config.toml
init_std_qkv = 0.0268
init_std_o = 0.00631
init_std_up = 0.0268
beta1 = 0.95
dataset = "wikipedia_en"
Each number is 128 + 24 x the weight over its row's rms, rounded and kept within 0 to 255. Layers, rows and columns count from 0. Numbers have three digits each. The size before them is the row's rms in percent of the matrix's.

# down: layer 6 MLP down (transposed), 1024x256, rms 0.205, rows 781-880, columns 0-63
# up: layer 6 MLP up, 1024x256, rms 0.129, rows 782-881, columns 0-63
down781 096:138121128141059134128143131109132045089126168165145113106128101134109133099136114131159148114147113133122130141174133121113127131165123118113113106163097110140108133150140166122160116166123111
up782 104:094129151134108097100157119088125151132129129109148153179135090165136078124159082134114151114161155170147091115102113099131153090105166117140141102100082162147120110138143131131095153145102144
down782 104:147153091117125127139138128149125079093114090095122133127143155131093106123107117110125111148118123151136158131130092121138147080142111133148128134167145112128129104129185126110121128153157189
up783 103:101130130164156105141096177170132138123127110100118195096099158129144134111132119121122140063154121129132116160133130130132124085121122092156147124112091147131132133177132137113099142103162128
down783 107:153148112105144142138140130157077078114124132111132140120085143143152130169112119154160127143135136135147127150121138110125141123146162101136138152140126143144133137156111116162100135135140114
up784 097:137091146143091132113131104100117111117134124169114122110105129135121141129147105148137130125150150081095117130151120139118075142128128116149092137131133129162128108125139118116110094121132141
down784 091:140132150119059141130137154123193109160127158096139145141134191105114146154120130158090109129147111099114141139049112105118079146143120113119113119115130134119133127146141118120157099101120122
up785 098:156135149114131085107126143145154068142136111121082143114115162145151120105133109124135113100101123091118132151154130097126095141107154121135112153144080107098104143169097140137179140138147130
down785 102:148139128137131146106123146116138152107125133163120151127148146102109120171154109136115136146106152101096136124128104147126104188125111185104122151106111195114133113141120099120135091138141098
up786 106:162124079189109113124134135138124136149098133139113091154129103156161122166147055117096116141127124157146147165090155180139137150131159161097121150112143126110105128098128101124098152115130163
down786 112:156089103145130115100121117150204143124129175151121137083153107129117108129097156132176140118164128110115183118104145101130129113152127121129096178118131161103110126084110108145154144112100116
up787 100:166120154135125103154148125093143108103172109129137168150168125122148102113183173118149130140172109123107116145104141151139173102146160134120130117106136133105114115136134125111091142123145105
down787 101:123108150143124133123088157152097122132125097100113126146166143128127150149141142175130123119141150120138140168143097115106121103088150166138117103121187148127095114154110114113146109122140152
up788 098:183159138057147118164134103117150129093109109113097107149117111110157101115145096117104108119122105162119177136123103099108104133128183093115114111110115127133094119132137149117183112119137128
down788 099:185111131136137128168115126154150096155105174158133102096143111164134118140122144124169096099093120163142095109155144118119134137155093160124132109140163117133135141133151151118116064140133108
up789 100:089099160087163126164125133207110093143173158114103111144113111125100139093151120126123102163088156129146130091131145187157127138113156115090123117117157161126172154137120149135088102124117163
down789 097:155121112109099122185159128147109087061112093087170107103130112131159101156097152106096129138106164118114132126111124139132096151125140147106151136175067132152111165103106135143172145104129129
up790 100:163145113139156122112105097123114131144109172121139149093141092109108122098100119147151142187097156133117091127156182112132104101113144145140141078117133090123114173158139152147130163103120146
down790 090:128139100148120126134141125168105143175112134135139132061136159143155129144140185118114120171136105143140173155123139163151003116127120111165128090168133159147140128155105117142137172106137151
up791 099:122117157083150113148156119108136132104129077149156110108085123129134195105100145143150131087147143118119116121123083140106117154137106156117150147165177128118111134118128155127139105103125151
down791 101:175104117124138177132135128136076152126157125132082092119127142137109062153185120140149097159142124118118157170124149109140104090139157144124072096096122148115130127116152098113130130131135120
up792 094:098148115118181099138115085182139143122089102122157114145133125122143136142103116159117151127124075150121119163114085125108133139124154180157145127126155120112103134152118184108084143134136114
down792 102:138085129161099137149132131122115189132164158112122136144108135138129126090118131097097110086118127107170136152129167131130126127147148134123145121128106136084147133137140082147101132110179154
up793 102:163080137134129125141095116138098105107160116142133091117113140097111112141139103133083161085128136119140113078143116094132110129104110129136081123165097102114147119165104131136091151153180148
down793 104:119123128141113153092091105203131139141137155115119116119125098121134072132147134157098137134162151155114135131110166145106133136156096094098102146175108133127146120152143126133054104147149106
up794 095:119152175146117113087135130118124110081100128165144124096105113104138111124151103126114109121138118130081118152175151152105141154124138124144108152125118132106156134112160115134099096139140095
down794 083:093075100174158165154133122104157137131142138118102110148141154144126149183142132149138127174138076075178093146127144133103073119122130108055138103119117130137084167136079141101163118148129152
up795 099:124121125188139121142045142125156138098118147119076132124125110156133115128159145110138122139087132131172102117160185156120122141163144142100166128117147109153131116103109075145138131131082133
down795 090:165178126161127105115132090110109089132099135155142133147100132117115084164124090175130083201160133129153110087131147130122071118140151114100150111113140117147159168127139094108147112111133129
up796 097:128099124152128166142156124100133075126127133091135129116125127131109122126153088124112146137128110124098135150146104131159139115123106138135143123117149131127112144117126156131098141101186082
down796 093:153123109191116148144111174112113116124128135100101111155097124139139141088082149134120115068100113153073134157135132128139119159091139132112169140142141118136089124103173133133107103156144137
up797 094:145170118131122158093106091112160150135167150167139120156148138164121123096148156112152107146136128141138100144091066141108086136134106137105162129093138121119169146126149128168165070152151114
down797 102:093093135126153131086122194161130142152118095110145131119110132117115123115115111122083100099124133126118116173105104105139127142141127110089151165150102148132136129123179145117146117158166140
up798 099:157117136184149073174112127134122134127125096108112111136155117125142096101136140135132151111102129116152129144112109118116109123146116115097116125141109130191106066123153144104116119164117108
down798 095:070121125103131130092125146100097152141125126157141123160117149137120110133142138111133111131109152123137147096138092113110053138154089158149122154106101128076141139131096165084205104136140118
up799 100:097119137128130141131133128093133120120179154136138107140154094133144113131127141119110147124121079101136098113157134142122127122140104128106128123147167136161124146120078156133130115131141130
down799 103:139155144174143130117109137124162130135141126128146097146104128132113089112108092102093141140136104120089144134162126154143168133133132154135100112151111122145126129123126161100143113123086189
up800 098:157125179123129118131137106130142155112102146108129125122111138100126116124147121168084079123094166110106119110117128126146094137113125128125133161114125116168082097128092143143139092154133111
down800 100:149155166097165169122105105111087132160138099128100072126138162127131099123102154139167146135144109129125127162132086100137134151156113120141115144129134105082109115080104103130117122096118119
up801 100:151152093128121175129096128139099102102160169133109106120159142167111112127131109107121149177107132153110130119128086143143118118143157111130106111096121149127137126139091128102126119089153152
down801 099:143116121120120102098115075085122118169109130136148111183154102128133114123124091096186130119161144143112126170121142135162156098096131137174182144103062066129169162140156120125121119119157147
up802 099:105124126146130118137148157129116123178119123187136122135169109107133139103127103133066106129127113127136114088138070142114127137118085105130128116115125142109117122108124153130103123143080137
down802 098:072152167111128131146124126153108100121133104145107121120143127106111094131187141126169161140121135116156129137136126084113081111127135112152093125132121127095125113151110117130139107148081129
up803 097:112114091168146129152128144138134136124103186098152134165123096100144131164128125100132111173135115133142101134117146138170106100076124113131119123145131163096110122116164102160107072120145103
down803 090:139148152136108098140128102157170123135126146078129108129117175126104164111107126106157165117169109117119103136136132140132071115172147166123100141137143120137144128156158141126095110070113085
up804 097:113169156109135154106134124138105118181135125100121157068139139100106128154154117143130128174111167125106081124146118067133127127125124122102140158133087124105127124108129171166097117115078113
down804 097:123110141122146138091144101119158108119138086109151108187109117172136149110135115142103114124148096152150129073150091152129168133138105124137134131166102160124124124136173106137148127118120105
up805 099:113153153107105105136109076138127133154142105158121141123130153132133141097131135106097141100153171118117110130181095117109128148095143096139071144081133142146137123109168136159130118153159146
down805 101:176108125113149119142128159122124127156122108160115133153096132142145138079065108128119103141127111127093130144148123118137098153131190124152107147119092120119135106110086115137151105158150124
up806 095:128110108158147161142145125130093086116131165136108165086083124122176120154120150138071143091162099124098144097177106075137128130119129158146135147135128074102187114134171165167108150110131144
down806 096:172137163141121099143112093164099125079148081103152150106150093183116132125158154137163110137125149082115146148136146107116157109125131114101154111123135150120067111080121095123104124195151142
up807 092:093147115108158125164110101136087127152105149123098084157077133149156136078111120102135140177125208100111160118121111162081095130133149134155175086134124122124141126157116130145162090131129128
down807 090:092142131116129115107142164153176121122154121110128114166122112167101141097115149131147132127166066142092131152165164128149115130136161118098114129141128125130153149163128137153109113130110120
up808 106:116109097102128146117127186110107145119127166154143104148148092143122108139128097122108128146144101123133082165136102120146126128102186123127124120113117126114118147139173147153182143076146117
down808 112:087163117149152142115144110125105115120145151123130150127130148157127130129147108131103175111121122094119109101161111158119174123111112141134130125145172085154132119086126141122078124151078150
up809 105:142110113136094151143135137132129125142103164120135141200110113111124120122167118150112109131153128137130115105082126130162143121117132095089121160181092094121091113159126149091147146099174128
down809 102:183105130113155155140154123139153139140132133155148144118168100107102143129166147149137125088146082121115081077111107107124155128118137151099137165145128110145122150124126126094127142137141110
up810 102:148144091120113143107092091135151143122106115147131146111116143150112094167158111116166137154153145117100140103150108108127105141122144158127122140143102115138115137142095127165126134142099100
down810 098:140140151099121151118125113123135110162098122132129104148105131123161123085162141129128126134108156122117167167106100141157091129137143142126122121115114150136122162161114155141148060086096132
up811 100:143096146122134154127081147155105135158136131141152143162125162100132151134117118131135128133164128123107158169177061161151124110100122130061144153124115164137140126083139099118092109121128137
down811 103:125130149119166135130109093158131131167126130110118140144129156112120121140110117107139144165123135132137089124122151100145049081093126147149131100119126169051163112150132127117129158111150124
up812 100:164141107132122081131167126119166126127119089155133146143096103158105150098156125121135120154118110172163109148084105105088130087110122149153107187119113124130133095149108094100127127100132101
down812 098:125178091170120097150147106105120158131120153144103096153101081135135116136131119148140145153144088143128133108131135052157147123131119117133090162116126160149128114119120144153156103141165077
up813 101:102165157104127126116114111146155131118085120141086092111122113141092158086150156142174134116114121108123113117165148154176129134104101126123146108130164152177128138155131154144167133117126157
down813 106:144142107115137140150117202087123164140112132129143139152114110146160134078089154144127108121089102104079139077089132142179137123142104154099148105148110102094151100118103150101114113097142110
up814 102:155137126131125136133125147177118177136145131112087176092126080164162161123081154161136148113116129129144102100098108127130083096124121121135078126146117135122090153128140148182139097122121112
down814 102:162122117120095135125127155149112139164102137190145129137106133075123142156082182137160143151150143113141142162131047151141091071109084111128129116145125091105143136151121132117146135131131114
up815 104:113150137138138134123123147138134173121138119138114087135140129127167122154137117136162128093134185113114142118118157143161106090098117104136165173151126165122144131113113137165118157110118175
down815 101:107154148154198124135119138158105115107093127095094090142151087127136155084157151126129149092140103141130124137147155141105083117190091093104117120124139117135086099127165118144079149146114142
up816 098:179106141156131138115074151127180109130161130127120099145125112129140117135153093127089114135138125169123124160136131089144087041135118133125170128127071094146134159090098091134115124095120134
down816 092:134103137131109120142126155112112106143103094118102155108128142112133123099111126118153153110147115119126134126137126109143073214189099124115137137117136138107143149139140126117170141126132099
up817 104:112121128133088151133175093162105121129111140079101142140132141132088148119156106094161133119132154126157120124113143126099173099113135121136131140087169110081102069101124075126130153118183143
down817 109:124068140130128118151099114147124090103096125133144121089086148142136155125156147093124092174139184149151122092082130146150155120132109133158142108097165116116112104138131165155141125125143128
up818 103:147123152175118115121116140126135108135151145146094147130113100097140101106137120079144099155124139154088130156090125130157117077154118160097176124127149127143126133105123124091163151101146106
down818 104:145096146153120136133105159144130149136126105086160158122134109126116121116118105143112124123085149128144109128137135120121127081166135141142134136109204144160113132138155120146159121111128151
up819 099:150130122185121119122166104130109104186108138080103118118118082109080105142141106124099120140161090137110136120138129093102119109138080116159145167154143104108135138182088132131111108113099170
down819 098:104129157085166058091119118166158139183164108119084114079116141074153130098107096111144130114097140119119152121140077160151122136135116126117162147142171078123155142127118148143130128154146135
up820 104:141113128098144140113101135131126103131138068148135108130093126143153185136144119152117118144154111108124152102103089182106109152152132147067126116165138136170122154160140138145132158150095145
down820 109:110119091109092149059132113191116131158151098111151183140125132153129103173123155116148086175142114112133101079113105116103134148130129147086165127136111092121151109102094136139117116172146117
up821 091:106075125148124095120168170140098108116104103144113116127107129064168122056118110134120153117150123142153118158130132134186145144146138113094098119131164130161125133113141119170146108075123120
down821 085:134127109136126139127143137083135112113118164119148151123140109147143095120142113160089113090135151124108179126129121144151110143149145131145115128179162119125149145110157093126138139127127113
up822 095:160077133176151130078156119156108117145129075167096174137155073081121144121141138129127101132125067174159159162122119157150123116100111165119104142142117147149122124099079086115155132159146136
down822 099:164167140123093143133140135105104127120096167111122122117118179160131092124138145065142106117134117111135175101141089134110126087142110140106158104139084095116109191152140135110135095163129134
up823 099:097151148122117104123134147157114116118134106148111130136136163104146151071132123155114045113112095152117156157134110122154118104098209159131118114115126108139116164132148150139138125170184140
down823 099:122113133118143107150110154113167110151150126104155143143107154124137117057120096118138134166132115130112110160106102123140095109104152124144111122129086171069117143149061150125138118145145127
up824 100:100148112136138132139114180113127118134113151101114118133167118118159121111138117105096153132117151141141121147097093160098163178106174143107170140146122145075123158169126141148145090088101132
down824 101:177146135121153149152103110151152092136144138154105097139166126108104114140128114121135133141131108144176136117124155170122204096181139117075157129156140105180146102109157131133083116120129132
up825 100:073080133147132145144141109113150111145150126185055135107143100097112135105109122107125129137156136138091123125155106106161129110107125135136134087135146168137109137114119138095195145175097147
down825 106:158114119141131102159123135113166102143126151106132117153153122121093120104140114107100075131090088139135138121143108122112135093144094120099145135128113163135141133111110136144151119141075125
up826 103:116147126135096113151134107146137122146125146107081131108152134141178144171166097118141156145138151114145182121141112147154177132139124124167094126110145112120155114148103098123110168132117110
down826 099:132119131116109118112176094131101133128142153120152098129152122153127135165157126116179136147140100147137121148134083116110137148114112109136114106119140158154128096143118125165157111131159120
up827 101:112160134108151162153122113137112145079093154115096089111165131101172153158138136089132134150113135116108088140126097135152123082167106187148086141103124126124161144119151149124148123147167125
down827 100:125087117087143097095099149147091133143154125081173148106120079105149173132130138125119130137114122194163137155133149159124098122122125159103136123115140177135151105145119107102117085132144085
up828 094:140142112129100085097076120113090104141140108140146084137178130146109108111125102156153170132107150137081125149138137098132107121163111124137203163155125156126124136116123138114112178148101123
down828 089:118137057132105116088158138112103123132111169130109138132149121137128090137119121135141157115134127138091142133142128149115054107153153130104171131079119145126138126117127146085138123138107128
up829 099:117161136123155127123098137112094152097152131112153124111194156165180106088157101120150071105158090146121112079116130127125082134152139163113107140171114095131117154121197158146092153118106129
down829 096:133144147074118120126148156140131113132169156097131143110103096149125174129188118128122144107106083147144094089151133119109154129154109128151111147105095114132120106097159147184158125118147115
up830 098:128098132130089108157127115089090110115114086104117096130134122128111138101156111165102144175123143145141143165179155148127108162132096120146123117128138159149094145099125156126165089162172111
down830 093:133102144118127149122143143121111122145148141121159132107132093120085126128170094121104129123088119174160102106109095167142119116111119125146109128119136135129114091088097108155097085175168148
up831 093:160164145087119154098128173086140144126149118158175147145105157187174126142121095157115110160120121147104121119128114150129110130157094133111176125111165127088112082118139101123133114173116149
down831 103:112111122083182134133126113120063151115151116132147121152117108127118120162133138116089151131127140113134126098116167166121136136146123135121132099109114109109168091114097101094138154079119103
up832 102:137104102108103120093113091091152128072131135149106119162152134116074119114123140130134099184147099151178133121124119128121138095114139145160121111148096164125114136115098154129129120150131134
down832 103:126079094090119117115124098108116127092127094156091108190148104112135116152154165155167137175139113092187132145124103132177144119111119138138126126081095165156107161127106104113096134141175131
up833 092:159134125114148111107131127184136124084119138088132100110094095142189134089131130123146158106073156144129172111129137129167098144108096138113164127117122146134142121131123179142125109116115108
down833 086:128133126119095123141138152117122164140161106123149124138126152102091124154137092097092127154173087116092110168059156138115079139149136119152098096124131130131180159154132106096127120116101101
up834 105:112126160164126121135083138146064124128146145115132125077131126148118120126148117129124105161130166075150120120171100108131119128154147144113142102130118106093153149147138130138114087127153154
down834 101:112122117152111105129168115122166065115126114113130120139110103156109105144124135095101140134108125100120116121132139094089181091109124122138147133137138129159125141115154142155106112121107117
up835 096:150085117084133126104156060116148145055154099162092114119147124090134135121106144074129145112139125112156137170129109132113106088138178128137143143110132122129113122149147115089141105080108124
down835 094:158145120106145087133147109119092112118126111143160121155118110130140136154153162100114154131111126109120119099144126137130157115157142108114161129089107104132131136149131093089132152104123073
up836 101:115125081130182102109087128133135137136140122139123138069142123116118183119125085136156129131113104143114144136132125154147138121129105151117143110104148173162135114215149150162095137108119159
down836 100:127143135104166105079123127140169177154122156140079113121142096130144147159155108174157149152135135140096117108142161126123106135099103144152121131132181106158113115171122147146125146133125140
up837 096:146167123116140170117151155154149095118108097119128121129160142103109102122166127095109132156169107075133125123111182154136108134101113115146068153100108137127109119124121099114130136128142102
down837 102:125131138149103134153148115109122122124094110076145169164088132162149095138112110136128136126143134126102120150102161115099127106134119106120086088133125116120125112107106144155104114106130137
up838 101:148152155150096116144147174134144153122115072109085130140111125079094123117155160113158115100100124148131120125136123109120145126104136101074146119141117110149117162089137121162135117144132114
down838 099:124139096131118102110109120133099127122148144101178154139128135087116145147121115114115146118127143122102089140110113127146112095162133104143087157129141148111115100086155135147117141121140126
up839 098:131123133146109128119124148159166113135122109090124133175150120100156117138102170142157114133124089145151113158161126120164128118100099121147148110090147117078114161129116114142120145151125117
down839 090:090126155103121151126139087143137123153106146134125123106144101134144097147101169140104126101158135100165120144105112132082129084093146140133082111106060124144142107155139103083113144177093142
up840 100:113134128109098142117121105159136159170103159060151152155046139098131136124166115089113107129113140051118160137132149138169128133101181128140114136105119115169158173137135155116111163106113146
down840 101:131169139099159128110111135109187129121126125138139080114115127136131126140111111143121130213106146158106159098146135146126132158126150161122158117106141142144152159116108141148136107148153132
up841 098:135098196110090122181108128122117136130092134126137146088132175147126148165169127125168081130153121127148140117124105118097136117164141149147113112143118142156121119140159127167136141114092159
down841 109:102137107153124110131129096142060109143126108139107156172090095131137124108081118164124143114128167120143119131136172136102149138130098145143150101149103098122139089110124125158130121115122111
up842 095:104125119120115101125153145121107150091138116168118135150129127091168119145120129118093114138177148134124101123163138130156157161136176132116134176118159156194149108130122180097123111119122137
down842 093:086108092088117108162113127172124117125129131109090122112134135129131133078099170110111151105106120134132134097144139114149111125120114135102122146121095133117108131137114154189137103087143121
up843 101:136122149124134129141130145119136125117136105113137126146115087107112100139153130146133094104106108163146119127135129105122179112098112151153098117137128140124113188090102156100190145121087156
down843 096:097143147141155133105080142164136120157148141140104116159110124071140121117166129138150140127135138127096139108122142106108107114097138115125143146098119064088136141147125136129132157114165095
up844 102:134078128113137116144140148136136180120123122089154110128128134140113121081168093164181171105095118150121087119109128130112147124107141086094126130145170098142131139111108124165108133115134137
down844 104:114122136144125102119090089126113146125086081111108074100119110147127155127129094131121144146083140143155131136133144161156133138136091132136105134122161093136166114134138157103109086121126135
up845 097:117101150096143085136114091125113182127117103162107101109182112115142069173132116139129137140109095105156160044154157105133098107131092178134147150120120099130103138147137150099109123105167120
down845 098:134133133149116104131123162103139127077156142147158155108091133133095186114147185168168114131131129120125110145123129151141137105121107102130116151093136180158151134095129108134101127122094153
up846 101:149107103140129069145107141099102153119134150159083160136173167141107158136139146075125139121082151101129118100125111102135112121094138121089165121129131104147143120100124111114039157142143080
down846 100:129095116111121160137132142137128098106184129157135130126166111125147073160149120160111090130169126157131122109148184085152161159123140129055150103103132103154132124125160111123093093124088113
up847 100:112120170120133141126133176124148107101156165107141172129156089097137073081108129118150102080124108143152119128146097107116130145127079140134144105112103086135157122139131159150115138147129110
down847 097:131096139122108122141161111150128109173149137123151103152160169101144144149096130133090151165118114146182156109102112133144142089120098089104155154072139130072157154139158118134092131136098102
up848 096:156096141124131120122153137187147125161157106141154144101095112149163109097130145114125084146093122139142128085104147149158105123048120066080107164070140186106092134150116178095057137120143131
down848 108:106107123125129101157150158166157097141142129161136180147141097123111144118090133126125149139140149150107115139101142121139147105212148137116142137116101087147157122151090135169132148123130124
up849 103:159105143150103100107141114137130121094172061125092112118142096149138157142134156141081111160157171120096133152170109094144150154122122150106146111088091116092170106168099157149125124171140125
down849 101:153130135136114112144106131177083122123104079142137123124154076159147171117153138119104110170107097128117146114140111149097131134141103136130149112137121139153145127177122055124071136120108141
up850 104:150125106131144071126120087144152132111119096108084114129148147082151184129128146103141156128100128119170113136138123129147111097109102152133123111144161092099097158124136141132143089121104148
down850 109:097118091138122086162106110101128132115129125137116177070129143154115136129168085137143133134148150123096167143140136121137135118102125162146144114118130135147122113137081137129129130070084121
up851 087:144115135110157120174129138103142137120094130120156086089079109112150105159165124135131159129126150157121129152134114105128187151151097198136155143118168117121172125146146141165076115103083120
down851 087:122108156121079116131143125144104104122090091143123160144177137124114081127149121131146144150160130103149128118121130177121037114108184109109123108160098146112112115124091147143182145157143108
up852 105:159143104128151149148080110141139153070120090129097164111119144168098129112125106128131129132167112123082148104162134120190152112170165165165141106073133095120126144094125154135091131110131159
down852 106:155112103119126115115162153084132145156110106111152119114085117091140111153131102165135064129135115145146126132131157150152095154122113135169106142148156113124102113148121137078193086095148132
up853 097:129111127125031104122158131146153170129150156076081153155148132139105159175143118149141120107104107123128154122133127160129143137144139129121137116115095092106128127124176143128130090154136115
down853 092:134181141107114138126095100151122124125124148197100134147118107144107161134135150166112128154100110147137104112107146092141126136132136129109130153107116135143134116075120135146112153143122130
up854 100:127141105110160134161147142119105133149108143143125140124118140156141148198116144136119136112133123108092169157123160092113098138094072138117137161137135103154137110127136117152187094144092133
down854 100:143163158129084146141145147172125087102106121120095125120125118117155119100102136155117089163110127144135110123128151148141140126120174124138107151086150088137124138138123146127091150126141120
up855 100:124148124140113119116162179129140143148124114100148163091156123127158168185155119080144159121126148136102131137149134139109095144118160104112090131109110078117127151103125110195177118113125156
down855 100:152193132134100128130102133109107164105117133135127141130117170103152153116132108135129194130155128104114145137127123146125143078106087126115133189126128121140126115157101127110138138119140167
up856 104:126108173142126120100138127163161083127097080143126154115182154106122111131137121130129151178125074125131138122144139122127112132135142156155129138118107119171113150138143152092164108120165127
down856 104:102141096115159121191103149110150186133136085110132110122131135136125150133112146108156096105120165088102124141125149114123143143144151155121070121056147108143124155133102159115103170120160104
up857 095:136158131108134165155101131167110125135160080122102123155133131148159149141145167126142119136126138081113137129096136131149097118145122134088133156097162113136122143137132137208124132140108125
down857 100:119154109114147144108112122113136111142144131159112064166131153122143123145131126093099112054071147116129117135131139108106115133090160132143156136096166134125129112133159095115188120128108143
up858 107:123139094105115145111138084134107092137126121133117128154118122130161119140130118116150141160130164110155170163136122129142086143115127159123132169158090098130132139130092171122114133091102114
down858 107:111158163097110138086101075138119140166080154136153134172122054131109120127137113142135131125166111128148135099131096126118104153089123151131122124102113112136122102117115116142150123109143118
up859 104:099096134098144125109108103134134158134178128136118203160129115154112119152148136107129154158079136105108120156090119133095095146143169156140120138113120126119137131140122126116158140129128104
down859 101:130137135168157096151170093168095134128090135100129144112141129129130117150145124133116135124142128123119159146105125121159122162116161154145135184106140095149116156097111181119062111149119074
up860 096:155077126078179113083125140082075134164143133130171142132123128161158120127102109101094166100127052121135150113110104129115163128107105125111112144129138144107125103152114123140128152114124079
down860 101:123148115143120142128150154126130129125084134134145128132140105187120096090154131117113103185106083084133113110132146125134134078120140104165130093089133131116130142145182133153089075118126111
up861 097:156101145166133145093100170144170126116118074115103150126183136188137113141163159073087131128140129107120147182105111143075140119103134151130125120086160124128108135157143141134140153121090147
down861 096:123147148102122110124109157129166132088108135101145101106160150125131127148122124123125198121120124143150121160145145141105118112138146154075119110108150157145127148173109130095138141124097138
up862 103:104102111172101084172163103146144128116123110144093175128079127149120103165165093150176152068097155114126151135112078112127110161136112134184135158133111112140160131149158126099123183156114198
down862 101:112119122163137077160077122145155145161097117092151131152135175116136076113130124102116105129104099110152157136125096085141173110129110116171128118135144133143148139119125179094132138102106118
up863 103:089108097153119184127162117117166172142128095162084135155134080149127137102104136134205066164123089083084109115120100119099075143129137159096065110135070102141106102113118119161139122158127139
down863 100:113161111139117092127114145090131102102157094132155137133121093109168133108129093161128110122121171128140120123152184106099140146110096129077100156075089083167122177111138147137105144155142133
up864 101:134106134110129106088145126094161126127116157124114102112141091111127157095152102130142119140122107183141128135146168085092150121128187122111124134135114138122095127106104148146129090141176131
down864 098:104151120141118141109148105102134156105145108123124123128178148172159172127113099136158113137126112101127102125136076106110122108154127119113061123183117147129155127130105130121129124119072142
up865 101:122121166153132166127109121113132142146139103116100106115124112136123106141155129078118157140095123104149174074133122106126169102146129163135135119112142123137141108162148155138149127117102174
down865 109:102122173125107110138129113110126175143137136086105151158114078121112092153120137058145117171085116127097154099139153115138176107129077136146135073135157161120169111121126122117122128186113125
up866 102:120123132139101138119111120128164123174096126141126129127148099109083143133127144096115149146128146149145104127131102121076105161158113138179153150136119141126110120132134122093141134151144145
down866 107:104128150118116164109135163137092091110143150109141093162124160122158130107164135201141114115147135127146125130179098151119121130150117124140141136177092136102118161110149093130103111111148108
up867 102:105107087138137080104138125141098122187086124156128089150130105165159116134097127140120080093081114083122120149084166129143117124122123132171066128143118139135122109123164121157127102161150137
down867 093:110111110142124123113108114121130135146107108124113135167102123193159157140131084128153106112115096103163115111128177115118134093135111127129096148121153135099150119173139105138130125142103140
up868 093:105133055145127132130141144153091114131161088141136101130128174116129152137132152094107100111086121090118090128184146141089145115099156125131135140131083108142162082112167123153162144144103159
down868 096:132106149101138141090141144089182120179138159131110129119144114135109099134107105142104128133139119138166134106116184185102175131114144079102137111125127154080086109134106100096162116144123070
up869 104:115145170130132131100127108151139105172132104115175150129118137147137169125148124125120133119121142224131140146091118180119099086124120148127130117160135141091154145124150087117150118123121110
down869 100:133104105109146148125127079122116150117100166118112116160111149155135148153105126145122132120156178088164136119113177099132138149134149127168153127115134121128128149084141155105145105135123147
up870 099:140076135104116108099140137144133118139124160162128107143118151141115183137112117117092133173160138120142133083147128128167177113140132111101168116136165101171097121134134115108129125110130134
down870 104:121096128167115135127075135109117189106157071095134168110090161098116151127143120145137124124107105118145146129100184163109148118154152141131140163116084105148130115078123130172091098135129111
up871 101:122177130132128064118143111113155106132101111152115143098126099090109163132084162126177128133132139171136158128111117131138111111129129099117134122129070124113120143159175130097155146150122163
down871 096:149209118148069115148139082088150125114118129131111104132117109152126155126149118164125141178128132137175158185156123109141055155184111122151191136104123145117079156173100155095162144176138110
up872 102:123148103117117111070140136139178116127166104148144124123127114135129111098138142117101159095138143108112118123115160116102148167103109086154107118111136172170120125129167139082149125107149138
down872 103:126171164071131093124104133166123099106107179159120096117101122170087101115145148120091098108179117128100116159167128115106141188116114114162144117119117169158153123115137164117132158125124117
up873 101:145075124141132093115130128122148115122108123144136116140106094124141178135134109136134150176102126160158111105131157123131135122126116152084158120122148119128163157076089150139168175099129089
down873 108:102136088126098136108117164144126112132130129170170146162129122144117140180110093168114135162140097147082114129078095090161143122094142089151142137142142118184162129108130128154135132143127157
up874 102:097125162100138108138111125078182113170163156116116138189136103090126139100176082124162141089154089136101124152112143101129165117099091100136153110090183160103135149110104124140113105097113143
down874 100:108159124151104088118126138112102164126146166162129110107118144071086121096129099123112136103119165134128100089118143119127187131109081121145166117113133129149094165165137186110098158150115126
up875 099:114122149118126113100137162165132105145140154142147096139186103137142119133136111102126124137126132121171122107111134086066183082118164138160117089118134152146109139124121113158128125135158114
down875 103:096150160150141147119152158143123150138087136151109101138151132103108106133121102125102124134121099168125143143076112109131157112131090101154125148104114048149105108109150105145139120102110129
up876 101:121125110147103111125130152116108099103135116110136150145158142124106121147139101139126148144111102115138136094147152138116143101112125139099086098171140117165169141101177170145093137135140060
down876 107:137117123142149102176138158130133104136130133111113129110142109134117124104127143133126116116126108138094158147114122161170152124093125195106130125120149142135139120130142097137161122149170114
up877 103:130132111080142098132086150151124136107148111158147099143205146112160148128122089120161150141144092110160156143123134141138129166123129095147152121142106123135132108145120113122137176122133139
down877 101:137160092158142126153095174142133111121118100129122136113165165123143142093143120120118120158123111156142103174148125127124144135099100149100106110085143144114136071129111154130135145091132155
up878 100:118128124151116091122127142112148156138112110145074124125058139173112148149135132133176145112125125143118143137126141127107141102123092148103147174165110107127168121103082119174114085150146136
down878 100:102107128159162126126113117138163120142123161152075112118107168170116146159098123110111148127102140129106110072120169154105095165157086108100128096170159171108161105122181141116150118149102108
up879 105:144170148080124160104092123133147137090131100142122101182114107174150174147142104171085141102157125110108110142135133111162125153132136124091101134125146149092091127135109129181150122120092124
down879 109:102152105152130149166117160089130113166128113134156115080132071126127123145136105094130119128131165166138158151136121149171139107148120109137136142138104129140113124106124133133120127096099165
up880 096:138115094126166170169116134169132098135122157150176109077083126143162151095131132152130157134148136173100117139141121144126130150143154136142133164109152130154133129142095136118083133129157141
down880 094:125129120144107106119129139113168124139145130143140141124167109099150125136125127139140126109147152118148178128117113156141115156127109117157130117134140113120127140202147119126138128123148137
up881 104:149133072095115080134074128174147133134095135147111128076166142132147136118151146112128130099138095141116157099106129191131147104133119162113131120125156142125141119162134131138083156099123150